{"init_std_o": 0.0, "optimizer": "muon_variant", "batch_tokens": 65536}
Each number is 500 + 25 x the weight over its row's rms, rounded and kept within 0 to 999. Layers, rows and columns count from 0. Numbers have three digits each. The size before them is the row's rms in percent of the matrix's.

# up: layer 5 MLP up, 768x768, rms 0.116, rows 556-590, columns 512-639
# down: layer 5 MLP down (transposed), 768x768, rms 0.108, rows 556-590, columns 512-639
# gate: layer 5 MLP gate, 768x768, rms 0.109, rows 557-591, columns 512-639
up556 099:445539505485503509528552489494509485478506480513509518479479505488503526471487481535514490467476520503483514496516501501483563472469506503507490463506541461473530522498486513511495488462545483475533485512519462508498489462507523521502497529491507531511500441498485482523534508488518482487478493505493524459465463518468511458510486496461503520518453498526515520488507479491549493505539
down556 103:525501488434488510523488502499508509524493472517558502467471513444443502497470477504503528467516503523539484546514496510460502510547497482463527498512450508528478498501471470528511498483529436510535501513497462469537500499489487482506436489494504511524536500497517473546464501509505505510500497518511502491530511492492551513460528493485478515469494473481456503509478498518501489502472
gate557 102:495530470494536549491498519499471524510495466505478536497516446521470498535479476514508486515504469489486524521455496498516491472512546504475505515525489478527518462488490488515527510519477524489520519487522508510490500454506556504449479542505512543488545537514549488528480500503500491485492508454500552527550504494519501503490539483495484528502522470513463504497499528532495497487472
up557 105:466509517464493518472500491444458519525481497475513492513504515500492523489480488501483555545491515556514491479456489505446525491476506507513469502520494540469507525537499490488530506531520468507526505522488504502513438501506492492503479495531465512504509486520516485508486524475492477494504440490501523472494487507522546531491513503492546480502450507487524487452494491470599521493468
down557 098:474508513524479486508497474493500490507500524481539474539525508514529496514485485525499466499465511497499494528472548504565490495533534480493502489516461489483517513507486514553535511458513536497507504546509515468519533498465520536527498471520535465533466532551475502473487502490541509457550530538490498474493524521486518542531462470512497511487521492495499508469488494489499496526513
gate558 101:507515500529512551479509492477496493512492528470497480499472491477529498514474469515463507479527518480488476510462495509528518463513519512486504484513472454485525502474505465475495515455440470501522556564522541445522452517494500506487498505479465515484515475525537465509457464513525492490527476494496488489496512529493527531512495487517494476484445466526516497497462521531492517490530
up558 104:468519482499523486475481509511528511551496522535506549506499472479495500458513452492466513507531497537541565502476512503497492476482521554480539511507488515486475439501527515472477499501513498516485507533503501451536481496558522474518481511524547463492506460502474491501494514447475543515468490518507531469499475511494533479496455496497475522529531552500484483516521482500494488471496
down558 105:502523529496499531533510507528501478476504506533488475499533500459493485492456469480480518558529513483541517485498503510504534528494503504525530548551519463539560496495515464469535545504454517460502467438477505493526453530504491489466480489495438484515510485581476432473472568536509486507543521544504544519480504515539509513538509493516485480509509492548522501491549503488519503518502
gate559 100:517484514510531522498517477489446477506505481534514507517477493502502461504501494513489474488496522499508462473467489503494465481503497523511525526563514455509475535499492519474499512442492522525486479449490511525484498457476472486530521491494508479488525480510519499526505478520480455506512528518511512472503526501531497491500456522543487488573496496541513480490507467481494536538456
up559 098:436503484498533519501502496520498479485467536473552535464513512533508496511503486468505484504479486500488478510468510505502561500498497521467505473481522547485528492500480491470496540532501505504495502523499477507513511470525490495500497442492515471477481498451498478486461520489497509486545514484529511520493505502466515484477481517500486485530501521523502458495511492515520521498511
down559 097:487465509542538481464524529487474486477448500473487492506499485479458466482465482468512507495503488484501474495450499485473529493503514522483494506490468507471527449492473521595501486505520521501508474434521519568490516475519483481512461521523486510516532472508506481456491486502553474530489449478482527504522440533503512513515502498480488482498527480511488505546523534498490482559509
gate560 106:520470478489433523483469496523439529509543495514515493489511493493480481500533536486476553486468509485533517469512492447504547533488492506478493529502495507491523524502470508488519548518546518479497500536502499517510496499484497508522466519500519484502526496546522480519483480572523462494481497513513490530473524508509454505509559462538526554510490480492526495520542460479529480463506
up560 105:471508492485534477492525480496514490496481516502457509484480538508503516486518496524552481463498531532489513501494551493429518491511489478523492500492512486443518511517497484509494488555518527516500501456491546496501490532469496497515515483468517515497526494521463478529509476496478482548514493493472537519517514462480512546494482516521514469493521525531508468461511471491502471468507
down560 107:483535542527534495523512494484494467498523489475506487528507479508514539460519493455519464491508512498505485498532537578482477452484516506522477474539519509492511506507464513516505528559476513514481546516483517532489518520455509501457494463478532474460482449471447464525465480476510484542467522502475519493512504506499567522490459489460515469492505545453496517496505527521480473514503
gate561 098:505525479502521471498516453548456460510518483528531500519527470517497508504491514510519481496447517479518525504469529507480488530529482496474506494520522550489465532497527476508484492510522458487491502546480508531525501494517486471487508530528536505544507512496407554488490523514528531483515525539498499496479515511467496521498535486462525498534501470525505487509428449525484465452500
up561 095:531512483488502459516530477483483511518539544490485516513499525499540517483519455496494483473506470451449539442540481520497497506468501447493510554466498497512532519492496488476497471454536472536482480489523539498549511507489504528486495540464473491509496487486487536479479538487485508493503510464498529516501517518440517468533525485516507504497521529476513496559550474494502505515502
down561 095:501499476477528528563520531530505524502459493481455466490482457484462494518520489515472513518510490535477525516482538510470435490513492547470540478488496493539505465490483462469501527456536457491531512490492478512482514509461533522504506537505466516451482484511486449509473459493517497497494518494539482496483529465504504494498512491528504547474511497459498520466463531532481503488502
gate562 099:476523520491456499481498499488481529475532508524516469480515515503475469496491527490524449497497516499483497494526437545469517482494501507523489493529497468503492475521524513498474543510455499503523456547509479520491510482510519514496452525469472503474516487486502499480503481492483529521501498516490544512512473490500488506490457486522493480532527513498512486523495499483526534454484
up562 102:513479536510545490516500528488489512508497501517540509478506509477470509471416507490512488502512536513538504530504492487493482488515542527485500504490528486510517489511513481482476487510523504490514494477475510472513511444474496520521475476498486512486493476546506474480525484549521476517481482531474527474454510533477525463504503513467479539511520509452553554523459499458502516500518
down562 098:503534532488553487503519515504519470500505532512500523533531514529517510478468487520464508525498493499513506490537464479507501498470510486500465491487474500514475500474505502509515501507522479503461506552499506486517507544472525453438477491491515525557468502492498449516537477485531513520517509476490544475500537467522533490493462529514490501546484521501497490513508484485515499467499
gate563 100:502490474473497489499480517554481479487499501469535521518505473481521475469506484496552467518505551546523477543481478469489493465486487479526523480471524482519454525510526518442493426510505492482520507535490530466459484501537498537499497483519534523466481472495456517505534518462466529534502511484529506528496485503471507496530534565483571538483502519542503525515488486475547509510495
up563 098:504485470518486489481544480486490471495493516510543521518492503471496524498480528482497524491548457489477563484511548527487490523494537482473508533517497516508525508466515536486536494508509494507532471520459498495516479502506531529459536518509496489509502440546517496480511481518497535502518487467513487513547489519506491468502479458508527487525511468496512484518463515526509426488476
down563 100:518508476497537516482533513488515507488516465493510488512499483495502472513472491543483513493486476508478495470454557473550513526508546502543530489493518489478479488512497490518483551491546484492445491530494487496474529501495499532516515503477488528535513531525517497484484499494505512479521479480444453516488497517476477505482476515541497509533517478511490477520513471461462499462534
gate564 094:489488485463495523504524504451496471497513490521501504483530501503522507498469496470506514512505550528512489468488512533481491508478478504495507478535448469501481484523487470461477483508513481511496464464533514521514522450467488479460464541464487511493521490465503489523494495515542474483481507502496509495534537488476515520490532476493512544527500531473506550527492509473428511517500
up564 095:514532506480498500502505465547480459492485490521483530440536486488548479523528553488480476466479531493530498501454479466527487490493512571494511495553466529529528464533489487454486503497485529488482515472470517476480484500509470469509522486469466474513505515497499497525514496475525507481503475460521524486507442517535503543489541512496509477476528476537519491487478507500475500526547
down564 099:479449448466507457470502534477498442503542479541496492486511454509510542507547438491482527482495551502477495506557476511493551487492508501504508455531468528519531492535473459502535485523509479466514506504481563506492534442501530462481476503485503503538514490511483494477484511517497451507511454500477509503506510484517465499451527497421457452486511491538491487536504508513499521486496
gate565 097:508490460441479484503505464489499487539442470492503518486521532529466541498515508516514510468504494468514489511473544507458510538517487482498481535463501531528501490539523487499512473485523449493507467487495499537464459505535518477506459518489482493494506460528497531461463512485497502506494485485470482499525461519523514470536506546509496545479464503493481498469486513491519483480475
up565 097:528502517498536495503519555493513451528511514527500454517459512511466528501490448535519561557498498528505523514530502494497521493464550489490484525527535494503471475521510516461551520517481502540466497542541470523526465538494549509499451469465495499512470512483522550488481499503480500512498528516497477505527490511510470475515481466503510508556496538507519506481466493500512537521487
down565 096:496495494459489492505458477517514504500509513496479515467475506508497505488531521498489469451509490491452476552518505483466506495507527479510495522453485483508519483513490510506518494514549473487494535477453476471496502466481536513516525511465466523456488541536471465480491520507499511511477454514492517445533521497453493532508498507484541566522537482473483513464440501462503466486500
gate566 095:539494525482565483477498487543505487479447469494537546479502486550503402533489471516513510497530513499490511505501491554494482535488496509499450505538466522563489473471513486444509512489495502509463454466483478490505502496520465465432464506496511506524504510512505517522512533453497501484504492495499544489537512484473545470509516500504519459460489524470515495511538517498462478536513
up566 099:509513511499494492462473455534480451503437536497479504513485518524525479527509502484493475462546496480546473483489489508523539557461530530465452456567541462501454471475478485500502541478472498439473490462509486503518542453504521481470573495494500497540521494527517530475497560483503539450462524498498444489545547500553499494526507473498498487501502478513525431503482498495449481516468
down566 098:491521510522501492526518498459468494505468519515549508465498529493516522519527471495536536502542512501527468522556492484515490490442559505496499511476454501489485489510491515471532530487499534513526533434508500499481515486495487482509495532543504498500537512516476467454483514511527502493519514497468542497518510499480475521543507479517476495545516495480487530528497511459490504500471
gate567 098:545450507519483450519420520492506526526508510507501477508497437486478479505497483479500525490482520517459479549501537500530497516485518498469484508485525505503502497505473498433496533520482507461481528510474465474433490511491493508471497480520524470480534514514491543496469532546504505470518440518514517508500479478499484470491507497522473488527528511511481497514549489520487463529506
up567 100:523467476538528465506473544480479472523481500504499484483504496473504499475498496597482535471506482480520473501465472493482512485515498448481514462516561504465491530495547532495516503478500481502517528481509508501478465490478490459519498492551542487481478504468517488494510486473476486453479503515554459519495516548493514533491493483474497517533471487517498520519521481516496489461493
down567 100:520512531481525514444481527516472490542462497483498513487529525493509487499525498506484499486550518510485540491482548479495457513543507500492508529524548539511516495499499489498470504485484494536477496478526512479516486512469523466479509466502460534519503475525536479463442489461496532474535509502518490487466503483527510487493516532492500496475493490536519507454476490531488493520486
gate568 101:467551523501463467495468493501473483486480526538505510481489514475482541538430515525520463540519479533472459529504533504510470481512456494493499538525501505473478452540428482517515526516537481501472482521480513472486483523541539529457513490482467494505487464499508486513512480506475506477488475482464511510483515523494527488518466510525494486547487469483500529467503567505542503518449
up568 106:508494495511496487498483484491537508501509468510448523492493529504545477423517532513489469536507472500493536566505503488498541464464489486533481457526486480519526467453457500477492500493508466467507487523435510507521484489499494535502513533508533501501511525540516506483498497487489518480484537488510540504512473505456499466468468458534487511486535514441437493544478442471504545508500
down568 096:503529527510472461512521508516462469517485501540522473544461487505477508471505529471516525524537503533495477541501489517511494510467469452490528499537491486510490506539491494452451524491529462435482528521507479512445547505533515492533515511478484499452501501485520516472481470481544499503482542472539460491516504509489519500500530511529495489520480459487558483528517461475539491526478
gate569 097:497431527488509476520511496498517470521470501529521537480502523513524472491525546474497519475492484492525491507530494504550520497534492457492501547528476509530529494523476469480509481510547522508524524516512522503477493508495482514522485507526543509506493513497560484435513482492524493490491532489456499492486472513489518484532465520510489466543522482515451474493469484508523520478519
up569 104:532501480496515472512471493515527473507469493485460559461508478498509534487500539466472519475478485452473486507533513509510482474457547471539506477472487502517480490498494464501472486540484499532476563513497494525531455477515575523501467487510506483509490500465534487461532488560514471491488501458491515527490528506494471489511508500459438515462508491514487515493436519472510523500492
down569 100:520469500516491531461489502500506490513526489523521489527468503470461469530448466478499488518468481481476499460528468525557518499481533502482534468539506529509543493506502493502511524485549520481529522498515470524504507499489521514501496465514522465533493481525527493514494544477533495468537515511527468502502491508484497481496531511490488517441498460534478547512478506521508479510520
gate570 097:473491497476555489527490479467542479509552508518536467514476451494533505502483502459498513528526501504483505503481491490525489502522541526493524491530511503508499488480499502551514513538460493450520531470512504458516516499457478518521525480479522515487487510500443486497515543528522509527529490508511500542551542467504542505538480516472483487503507485475526461474470548457505537488516
up570 094:526495459487444513480493469494517480470471473528489513518538517439504509460515446448530504482520461518443459496479484475525448500472470519521478521506564527538507521484490512464500531500479496486500470473481498526522494461493543509495510485522496549503529499536479505491510509474557475516473514518550468485468494516503483518512481494508478475500472508520495494469494544476470513493516
down570 097:540485468472490510503527475482500504461519476518501480514485537489537510536501468478525488487477484509559446478531494487525439505517473442488511493549483477503486508453518499496482504515486501497509457504497486540500444475507476518566474508551471507525519544536475521494489548464555471487489478523521501495500496457488490496477471501508504498471500513507502524505524500471509463505486
gate571 100:500472488527544526519508511453455466527506487496552469480510516471483504481476496527485484498504485508475535538513503507474483489549506544507474538522529531521510495513517464522505501539483504533518462480495507500539503445472560526506494487488552481478469483489513519463438510526507550495459528534529489498504503482466497471546542499511476498494495510509514494482504511542492475500481
up571 100:511506558542493454537502490488521512515526503479502497479463538509496481489513484498497528550505454521514515476480486491482509540533489502477469495475515551496509490498507524525485535507506468518460508507484479492513492467503521497498498533523483537485485501497482491518503524478524478497503465482525517480461503529528517534462485506490490505502473495491499488517488498529488497509503
down571 097:488554513514553489490451534480570559493475488463547512505483497505478505499523517526460528470507469511509486490516541560516509502480492490451518516526512571461480537492483475507488493509485488489546511511491463518511441460498509519484473474490466513481471499470555463512521509499462528515501524487467515485504489515476477486478468507470505495480505506433467482495510536492490479499530
gate572 101:516550506505468540490506521510504528513482455468504475489478489515464469459514471509502498516489463475542520522485480465507501483520481490449512500466504531519513545483520504494463530509501475512499471482501462518497523491473513503494477491529525462491504478519495513498534468514490548505435487478536464534491478473504474487567477535502461530530513511470537522514542515500516500501537
up572 113:518472527502537494511500499505506500537460525455476542550512507524506504504500462508488460488541522485510507464511481462516487497462519481509478467507503486509541500482515499479490538532486476458489515522476534517492518504515509521479506477495485547550492527519496521531554496520545485459522442479484517494500510461500507488517480497480490544538537512561520481526511470498501550489475
down572 113:505528493476438508525487518471498491478542492455478472509453471563498499497478507509503529583488505519529557516485501491510466505544513442535486503483469530486513509521531425485531493514492506491498510527487508528494508543485532461492521503478541488525514498497454438493539513486522485499490548508460478492526481507524484518500533525520519507531514527554521516495534491475504520464498
gate573 091:499538479492533499504480477487464451516491492473490541489518494461499470434484463539490466516540461523469488513473483491512473479503511532508503495490506537505510554489496438519469513528533485485510516470474504525499498468539505490495492528496512562505517529478496468476496510506488521520443469457535484501533533533498443534488546467447513517506510519439494543493498518480515525499527
up573 093:482522517495496466532536508507520489526519523497493533525485487516485484449501483489515501493521482557554481511486527524529510498535473507494485558498502514491505468521502449517474508460523525533515491498468493467494499494498492477479495502491489534461507484503546518498491519504525485515490454472474456506486496504507495467472498492486516454522530477489510511496532493481480540549514
down573 097:485510509503495518489522441475473482494533506493491530488492480446472507501476535510545494513489484499516520533465493503503488528534510487533496497470492527487471518514474509517479499509489530531461499482526535489508541508530515476497494472511502492483483513542497519507507476522505460471465534521477509471478502534462512498513545469474529439490514519497507467532485499500502535477492
gate574 102:493522510513441492527485502498519464481502461493505476476471521458494421484510469494513476444539496448440474519540521475484455495503496468496484538534485481559460537503512467483481451520458516490480501478506482533461525491521475506522497492531515476481501525505510504510464492496497518519525459496496448494481502474479529458500493533482515559488449497540491552452497539516438483466500
up574 099:510463477482501558514517499530528502442451474475507490500519515516489521508490473501482514487518505512479440473515548501493484507477520517510482536474467528488502550477518555471524499470490518495499469519492495501553485509501513490487515507502499465493504522501504501522491531510454462520497554502469538515476454482457494509465492444474522477540485495473491496489547542550463479451530
down574 100:493527508498476504515549469500498475499459509464495473508505492470487505518486477480510481474481488524500509511510488570455472512504514537511465488498443545449452510489486487496522515516521452468514469519496516522481541528522476500485485518455526472512501483512492496491513482501503472518512480464499532522523551524477504504479434477561524512517493484481525527515510497498493494493481
gate575 103:472452453516506494546513480511504508505480485519514536497480466466546493508480556532505497521508517502516497489524504543434462516514468526514504466476527509487513525503495491504481500480556463495488503529507502462530518516504472514496532479506514456525542471541433499453482501498525487453508497516505564491521505483464457489501474481502479517520457487504504491463493468509515531485522
up575 102:506459513501476511480485510503452479529452501508533478494454521555493496490533504519519502452519502533498504466475505456496486510538522491521518530516547503505481511508492518488491483505495463490452476503521510504490508511515502476559527480539490532505492472446514524556484499542512521492534488436486538475505473482498514471524474511496512522495527475509492504481549527536488529508516
down575 103:496479446542475481456510573479477515513486500502481539502518513505496476488525538480519509524476495521477517526526504471444497490493523528565481545533522495534513447528512521538469495502498529496472525509490481525512497510497523491500504448485499490493484488489553473519484524547509510519480506487536451445498495477474501526496482491486504544486471532486502539504494490472496538476504
gate576 105:496443484488473505532483486512500465500552519480542492483511541487470518463483495511521506482497569532531510499496509512479480523528545494463464475491537495475527498475476518566536519536458512548479486472471503503525509509488469507557512523491477511474467463472483514526486505468497534517491518515473503467501515489538490479506462478441491517491486511515525513495483487512502457472483
up576 105:491491500511503525482495468499544466549498523529495476501507505487476533499483469486499498482500504509528517464510473479507479521464508511457513506447519491487508509496468535504482531511531525485486459513484473521501498503485482490535490490518503527505557456505531514524494485486548473491502473491495527499500498555530440519505503502482491520460522460481508499499523519483494487519445
down576 106:480543483475532484499481473470529450477504493472517501489452515511468547487486482481479528534440569500462473536517461489515508456485466465499498537491472524517501510494494521546542469503475493512497492496513506508507504478484487498470498505524516481510513528486506557429505482539472499506478503520507526472504443488522465523497511538511502480488487494512472498519484504519521512509467
gate577 096:551471551451514516487503532462452505492500516519523527502446481514525465482494463502525497527477498490465468505517498466501476482508545556436512507500493517475460531489501453523487504489466497525518498469485489485462513459461487532505496474499516491482563534519482524482484476473504476520562461540495477505527489468490488471488508478499487550523478489517522502496477497488504467487489
up577 096:496512518513492476461526428461533486474494479489521528541509513528486492520495512512536498462492480468542469501511474478432531548545500488527530477541513504488512539479531515541544509499519482485509489492489533481501519512480522500503497513472508492482504508448509497497554491449494535541472510489496494479493526469453520484490488565475482479503484514480486517486496533513492470544488
down577 100:500475469504495493513518497478498445506450489468541586486504457510470491488444488465493489516485482529495516530486503492525495548521507493532530461526525459501536510500478550491515536495516496475536506506521536501469518491473517497541526519528470505475520480509521483523481519529468486522500523483524463496473487461526500535500520516487533526493497471502514465522518555475416479491494
gate578 101:543495505524469507486470519517539525494534488476522491510527525528509490498460497498508464507481527520523535460473538484506539440505471471486538499493483502504502521529489474511502480509511499453439498498479530468514491531514501507495505503497480529514496472511484517514454465475486480461494451486492467527460546508505501516526526551537540508515533510528473495505467558460507490494510
up578 097:513498488476457541460528485536539485527506464530550482475520549504501485517500497502480516512500521517502483491468537502502512521514496499499457524495514472528486546520522576482518480503520474488519536501536515525504496481504541481503484514486479487497531444506520475498476519488454484530480471510489489497493457510519529485516521482500522500516518485515554468495558487518478503542533
down578 100:508541513479508513513483501518458491494518513549493496506515540474493476501517458498529521538521552510492525506485534490464499504479464515468529503463484543522510526546490483510518504509503505497499501504512488538493532498483513498496456480506571519491519472495497527497474454532476489481526520518489519504516459476531503481493528545485505476505477459530499478531454499516521496494516
gate579 106:466528496460470535483495518477483495487504520527495472485494497487508543555498529510513509501519434529518556490492533448527488500510495483539521544493507530544480491484490527491534526550514529524493485529550491476475485503514511469484518465514513511486500499481501506503511506522532469487536508497481490512520469492512513491499503532480512534493529480466511470534518482502501517463506
up579 107:486510513468476467503520529519482468465449483496516484481514505493494515515520495467531485506529492486489510508483451531520528515494461525464506492500474489458513482491483510470491524515516506493518471488546523524465471449485463496510522514483468477518505529507486520496503488506504498499446500522539462476491445492520500502427529507504467520513495487513493512533516521505503532497445
down579 106:532477525518533496508484452497529516499519533553479561514498518497525557531521494501462501498519498481519502498526488504467548487506507511462501425516491461490533506502514527492488466529490535515471493483487551521477520521509529489503513524498442517507482482483514494483484502492506504495499501463512513511473482473489499528471530473463494540528520507474550489477448524518552479506501
gate580 100:528493476498493489501461473516530505478525522496461510544501503497478499457484462499467513497489458517495504487429480458503489509516511525481535498506497485518490503465544475537479495545522486519518431502468510513494455454488516533466485477538516522487484501505480490509504524507478470494514494538502466543493487509535535472502503510497511474489545478496476476519520532469455493501509
up580 095:495488502488516476489503486505492487488493509497510482545483497484457528490533504482545515521479471488492473500514510540548517472508448508503482502480476466487489497502455514492563501518513479504495441472482478493529506497491504475473495486517534478509486491448518566497520479474460491464473500514505511482467495461502502512527523510478513484477503512479478524551536545502481469481500
down580 096:532512493499474456481469512494520513510524484483486465514509479553476517484478478490517496496509489510533468520493471518474472544510526510487501539482493439501487550482539498495464495473506496488484512492485498504483464478483509508488477518525532492566491497531487503492485528510457515509487530515516492489478567473511518470510482452471561490498495505466520521525503435480486519515510
gate581 103:462478489499519530479517522493493480524529506512460518487478494492469500494490491554521517498489473481522511468508481514528527514488509493535513504488520498483511486475512454434502511501472459507507493501494499510460526437497499498476526490518538492500486511498458476493474506555468507511489476506555480518540484560510512507509553539531496507456446464508530504553505496447479448501521
up581 103:503510468510489503498511556473558466508540492505524479487467488561525474499489540442512462486483486460478511518535503500540502484489505463496553500511445538466519483473461529523494520513481500483510487444513525525493478509496474543479524484491460470505508452505527503491488500534519530545499483473499531484497521546511495509490475517495470472452475480547483487450496447526461520502517
down581 102:486522498528528496451508512497558512498509519519489511482520506498516488539512444511473486490484514488524528510466465456505513507499496523548500505505470489460501447490471519468487445515509487539531483455504525497503533521490532502503548493476532485498469516512464478530507540477442473474491532472443583482515492498480543499509518528457464490453441535500499509482489486486493489494524
gate582 097:494508493458490474462495476465433501449538500469514525486494493484497506529469490505528497511506483504470465500493450502470525553489468506502507515485504513521523502492478509540471506536536502524503502460481472533486492469469503498491458484489511484495445487496501509473508481513513472495494496549459538529494442456504481472483499511473494538505496503486519516507463510490508502499523
up582 099:490456496554446527544486499554540557520552452499531539523510502479519481498527480520516517488475483502516532527532494482488500474499465506532492469472496550522486481478513488524495467494457459489472542504471524512497559522449520501491477481494554514501463528532522525548530504476493475469486449485498470526457486478521468514487526520518534527506479499459440530530535514487499533476494
down582 097:536517499453521496503483490486482505503496469488516493519484497474515482495510506544471499501503520538526498480528535513515512446484522514533463462511500481426482488509529473479541484495513546540499504461509496485464488495515475478480506515487502499461461513460479444507456525498510563495473501485541508484542505479456500506508507482511480554502483509534547515466489493565487501455491
gate583 099:500533450519498461510496500522509466492511459469509530528515509475518516502463496475502527530482491509533529520522466543507487489493483486474515497550515539488496525520510485478497523507509484470484507519487491517492475478471555488480480438551526476468508479485531497511521532507489512522494505472530537504521508520486531526441510504494467477491506486508458513520467544479533455454505
up583 101:494492516471460502524533492476456492524560523484521492500504519498408486525507492497497467456513511472488496521519546502500531536450494524479464501490503507477486487541493490491526491502490494498497527471521483488506501548478480501476522468531523504498516493519465514484526497442510471467521529526468434514500469528473525544488508450456502534490509496494513466518466519450527510512515
down583 097:495483493549530461483535482507490546495507513513518505475551518456477468483491529501467532474555496505503511488501503513498509512515558487510538465457462499513498486529489565469538508510469460519540508485508519500532523511469545463468504497507458497510526489482473519508519529502509544538518459473510461528514492507520502485524541487471471513538473524490482466487571528515472552500530
gate584 095:522499531496506489463481436466523554491511518502569456485536516519508510504460493479491466523513489497467538527465523537437457501530472531516554526516498517507461464511521528494516507516495508455482470505509488483508529563515518453542511510522512500507514531494480481530439469496545502493527533487504497511482537467503543555506508484469504461532512545484512520472519521508519484463485
up584 095:526517506465475497474516478456452500478468476511540523510518522414512509491481481522539491479518526481494492501513504454461496476502546498488499517525516504462467486501515428490501491514484460499511549547508480521455507515492450530500518485578455538525467510495494487476490514482533504442455497487491491491508503528526513519513478501561492503536514528514486496486470539503564463515490
down584 097:497485516487477538518506466454499505493499532467527511559514495499494464520460479488523504512510500491518432476454498524514491513508462482485508501520514484511491501485489518560500521540540528510514476522487485517497542504437516466501493500501490472521475509523434508495512477537502441474489498508545504445500431508490501478516467530516491494513501533473502504541504507521535508517530
gate585 100:494463536489480464491463499498512473492539476499519501508493470492518491464502529512493510463530466495486554525527538469467490509528497476474518525477520512483515509592543532527502518509485519484475483525553508552512515465462515492523503519502480524454444545513475488484495490458532505536486513511496465495522506486481485498462513490482430510503528478515543513551511531513492552495483
up585 090:508517459515472461541483511521474501536532513500472531495506493461511490512492445523542507521507479529497539532508509542551540494536567469473475507522507500522523473505478536474455527470465521537492498534458496433501488537500534511522502501520518496495513466537487496460515529517503470464479490527491494527545510480521502479478467458471448490462497467470466513460505470489518551528486
down585 102:524507533514486455505520487473522493495502509491469480498502503518522496480459511502528509515469511457513485502476539475520519490493564507502503524540451467510472480538450487503515480505517502495466512504535484543513521507491541525517514510520459494462496472527470539479483514463477468516577519509512500497541479502557505531491489525508510500489492490514485487552519518504535477538492
gate586 094:450503512516478478490487543535536514473504507492541523469451496479535469484507533478527479552507498540536476481532511449520503468528511523516537476484452509481505471528516537523493509455557467482562527479489470489518481510559513490524502496541470537504456534502460498521462476507481487492501472530542505523482528519489474493494528515515497505526491494507520463531449481485493475517504
up586 101:490516559507501505499498526542523492522537543479542475499504480513501509466501493491496478460496492530527524516491487539515481485491528522490525494500493517442516502477488481501512514466518523474506496501523483490532480534497509440520434508493515478488488479517452456457530479513520527522521505510536499514493509476505510489473484489497479499568551494492464505478528520489467514485528
down586 097:462471503507526464510494485467502481524439513500514519494530464476473502523442516431500530537482490480544495524502511536507488520510495495500518529527489471520486478479446472504469475527543474508537483524506505541527530519487499475491487550493519505501504497514499526502483487496495506514477503518513497490524540502500471494522527512499498523580537473546499485496502505485486519478451
gate587 096:474478515508509472497510478486442534490513510506466511507489519512511514505517496512513485495516473518486479520487534504524493538485518528521521488490512554523494491523494508515474487492528511512500478442492504524518542490497457492467500476511487478486494541483480499447483507475509515480491463526475536514504500508478493508453484485514471527507526445473498521481477498512514445499501
up587 097:482523541503500458526487507469482496485559494452498471505501536464469495561511452504500481480512482475544485487527501527472515534485504521493486502523483504531477519474528500473543501477493519542492500511496532547473516502495505500501499488472484492497509519470530505469470480472487467475482508566491523472514511481494470481522493508483483495499508500490491511489497495489510470525516
down587 098:479549500488498495504539505491518493500521496532513525511536472477464534484506542467477512499460474492462524501479494514534495514496438472482477509448495451500529481494513489529494485484486500502506483518495518475500504548509468512547508502471571505521473504466504515523505505453518534521527485520525465505488505522519534489459510500478506517482546561487544527481442476487475453487443
gate588 097:490451502491456506438527479509505549507526514504522491478530494517484527513528487541471469475540462475505511499487479510520482511485504470504540469546467480529499539511476520500508513485488451458514516479540545520493464502489523526483490511521476509506497498444511508479510507530507508495516509480492497470467519474523516485502524481547519487541516479519543523507484529535520462489491
up588 099:571519482477469539502501507505506456529478509506526528520513537518517463526547478529515454491556519516493506511475522502493481490510522523510491472527526503524542510453502487527497492498468431488514499520522474539523522489464476505492501451497462510465532481522523516500477509493466470534513517443489462483473511460528490534524470499482502512514536496516479462500496493525514480477516
down588 098:492492478523479498503513473494473510489511558494510451504541493513482506526518496506503542478534520483534499487466563516527539485533501482501498518465499505465516500484503553495520481509496493501513479495505512510478527504508475482477520467478493509510495505519481485473479505535506487481449470507528464456471536527542502525489490491535494486472469487492472473497453543508528524502488
gate589 105:491519492459480493561435482461473478515470510580550525550496522513490497517491525486446530512507497474461475473514521446532479430492507483487531498466511499554470489450504508491465538492509508514527443511514448484475515501467508494471564505520460512502505515520494480474475489513539487522527547535510509514531482495547489534504493509494477443514507503505479469474522479484522511519503
up589 099:514474528492543502472525487531488519482513526520478475518510505494535478540513508487489504521478522483508493501477484481493452505578539482513497507514455473507467494479498481468500525493493477498473484500488518517457522505489501499481507447501541518513527512507514495502545488487464497476473440517535516496502548527517499538502475523477481514518480508536482500488495443473472481521500
down589 098:480488499495487473480494508492487518550512460518517507505451455490491485520534506531538497485514493528503515538489471496533547532516502527500506504485463494477491485505492480451519460502476508510487472489529461495477494500522503519484487495465494526470493505479507490492501511525512522448528566556483490487510517528480506490559531496503526447526543521473477499495522484505494481470481
gate590 091:497519457517515495497468538542447495519502465491489465473502521516501524470557496508482503480488481457552484459472492517559483524454549477504461500521503473521426536486467541476502516493481478472544504483475500515500490496502498479493475500515493478507514531508534499505485540491539504518470495509555538488485513516561519478524513533527502481487497469502454474522470531491550506493510
up590 094:511480464524481532489498512479512515525546524530504521537506461489500490486497527477515446531485505508539519485494509492487466517493535492507513502489477443485497472518477475504495533486460481489517489503490479482502511515457490540499517522522511524559506492490491497496515510446478474540487469509535475471495563423511494494510473433521481521480474488463471507513489521503518482481477
down590 099:536526507489521493488471533498500477470506493514518493430497504474559545502517478496519499488481498488543515524541458477494402510508521445493497473504518504466515469481509506487449488523500468510457471525528491469506495462472464502475483547516491464525476443460505535520511465482472479492453483522514474489524543515516506495487512461504505485537436510475453524548483511494517514528545
gate591 098:457504498516474494519471478507477528514501523511531524494462511517512490515502524494464495518514528497494538515497451519508507519531511532495517485474521492492491558482532510478513487468506480481522528496494496488498469541547524519464451504509492515497542524517492485536556498500490484532538484533467543528523485470534526490495548536530489506562511535516498548562477521536510505493509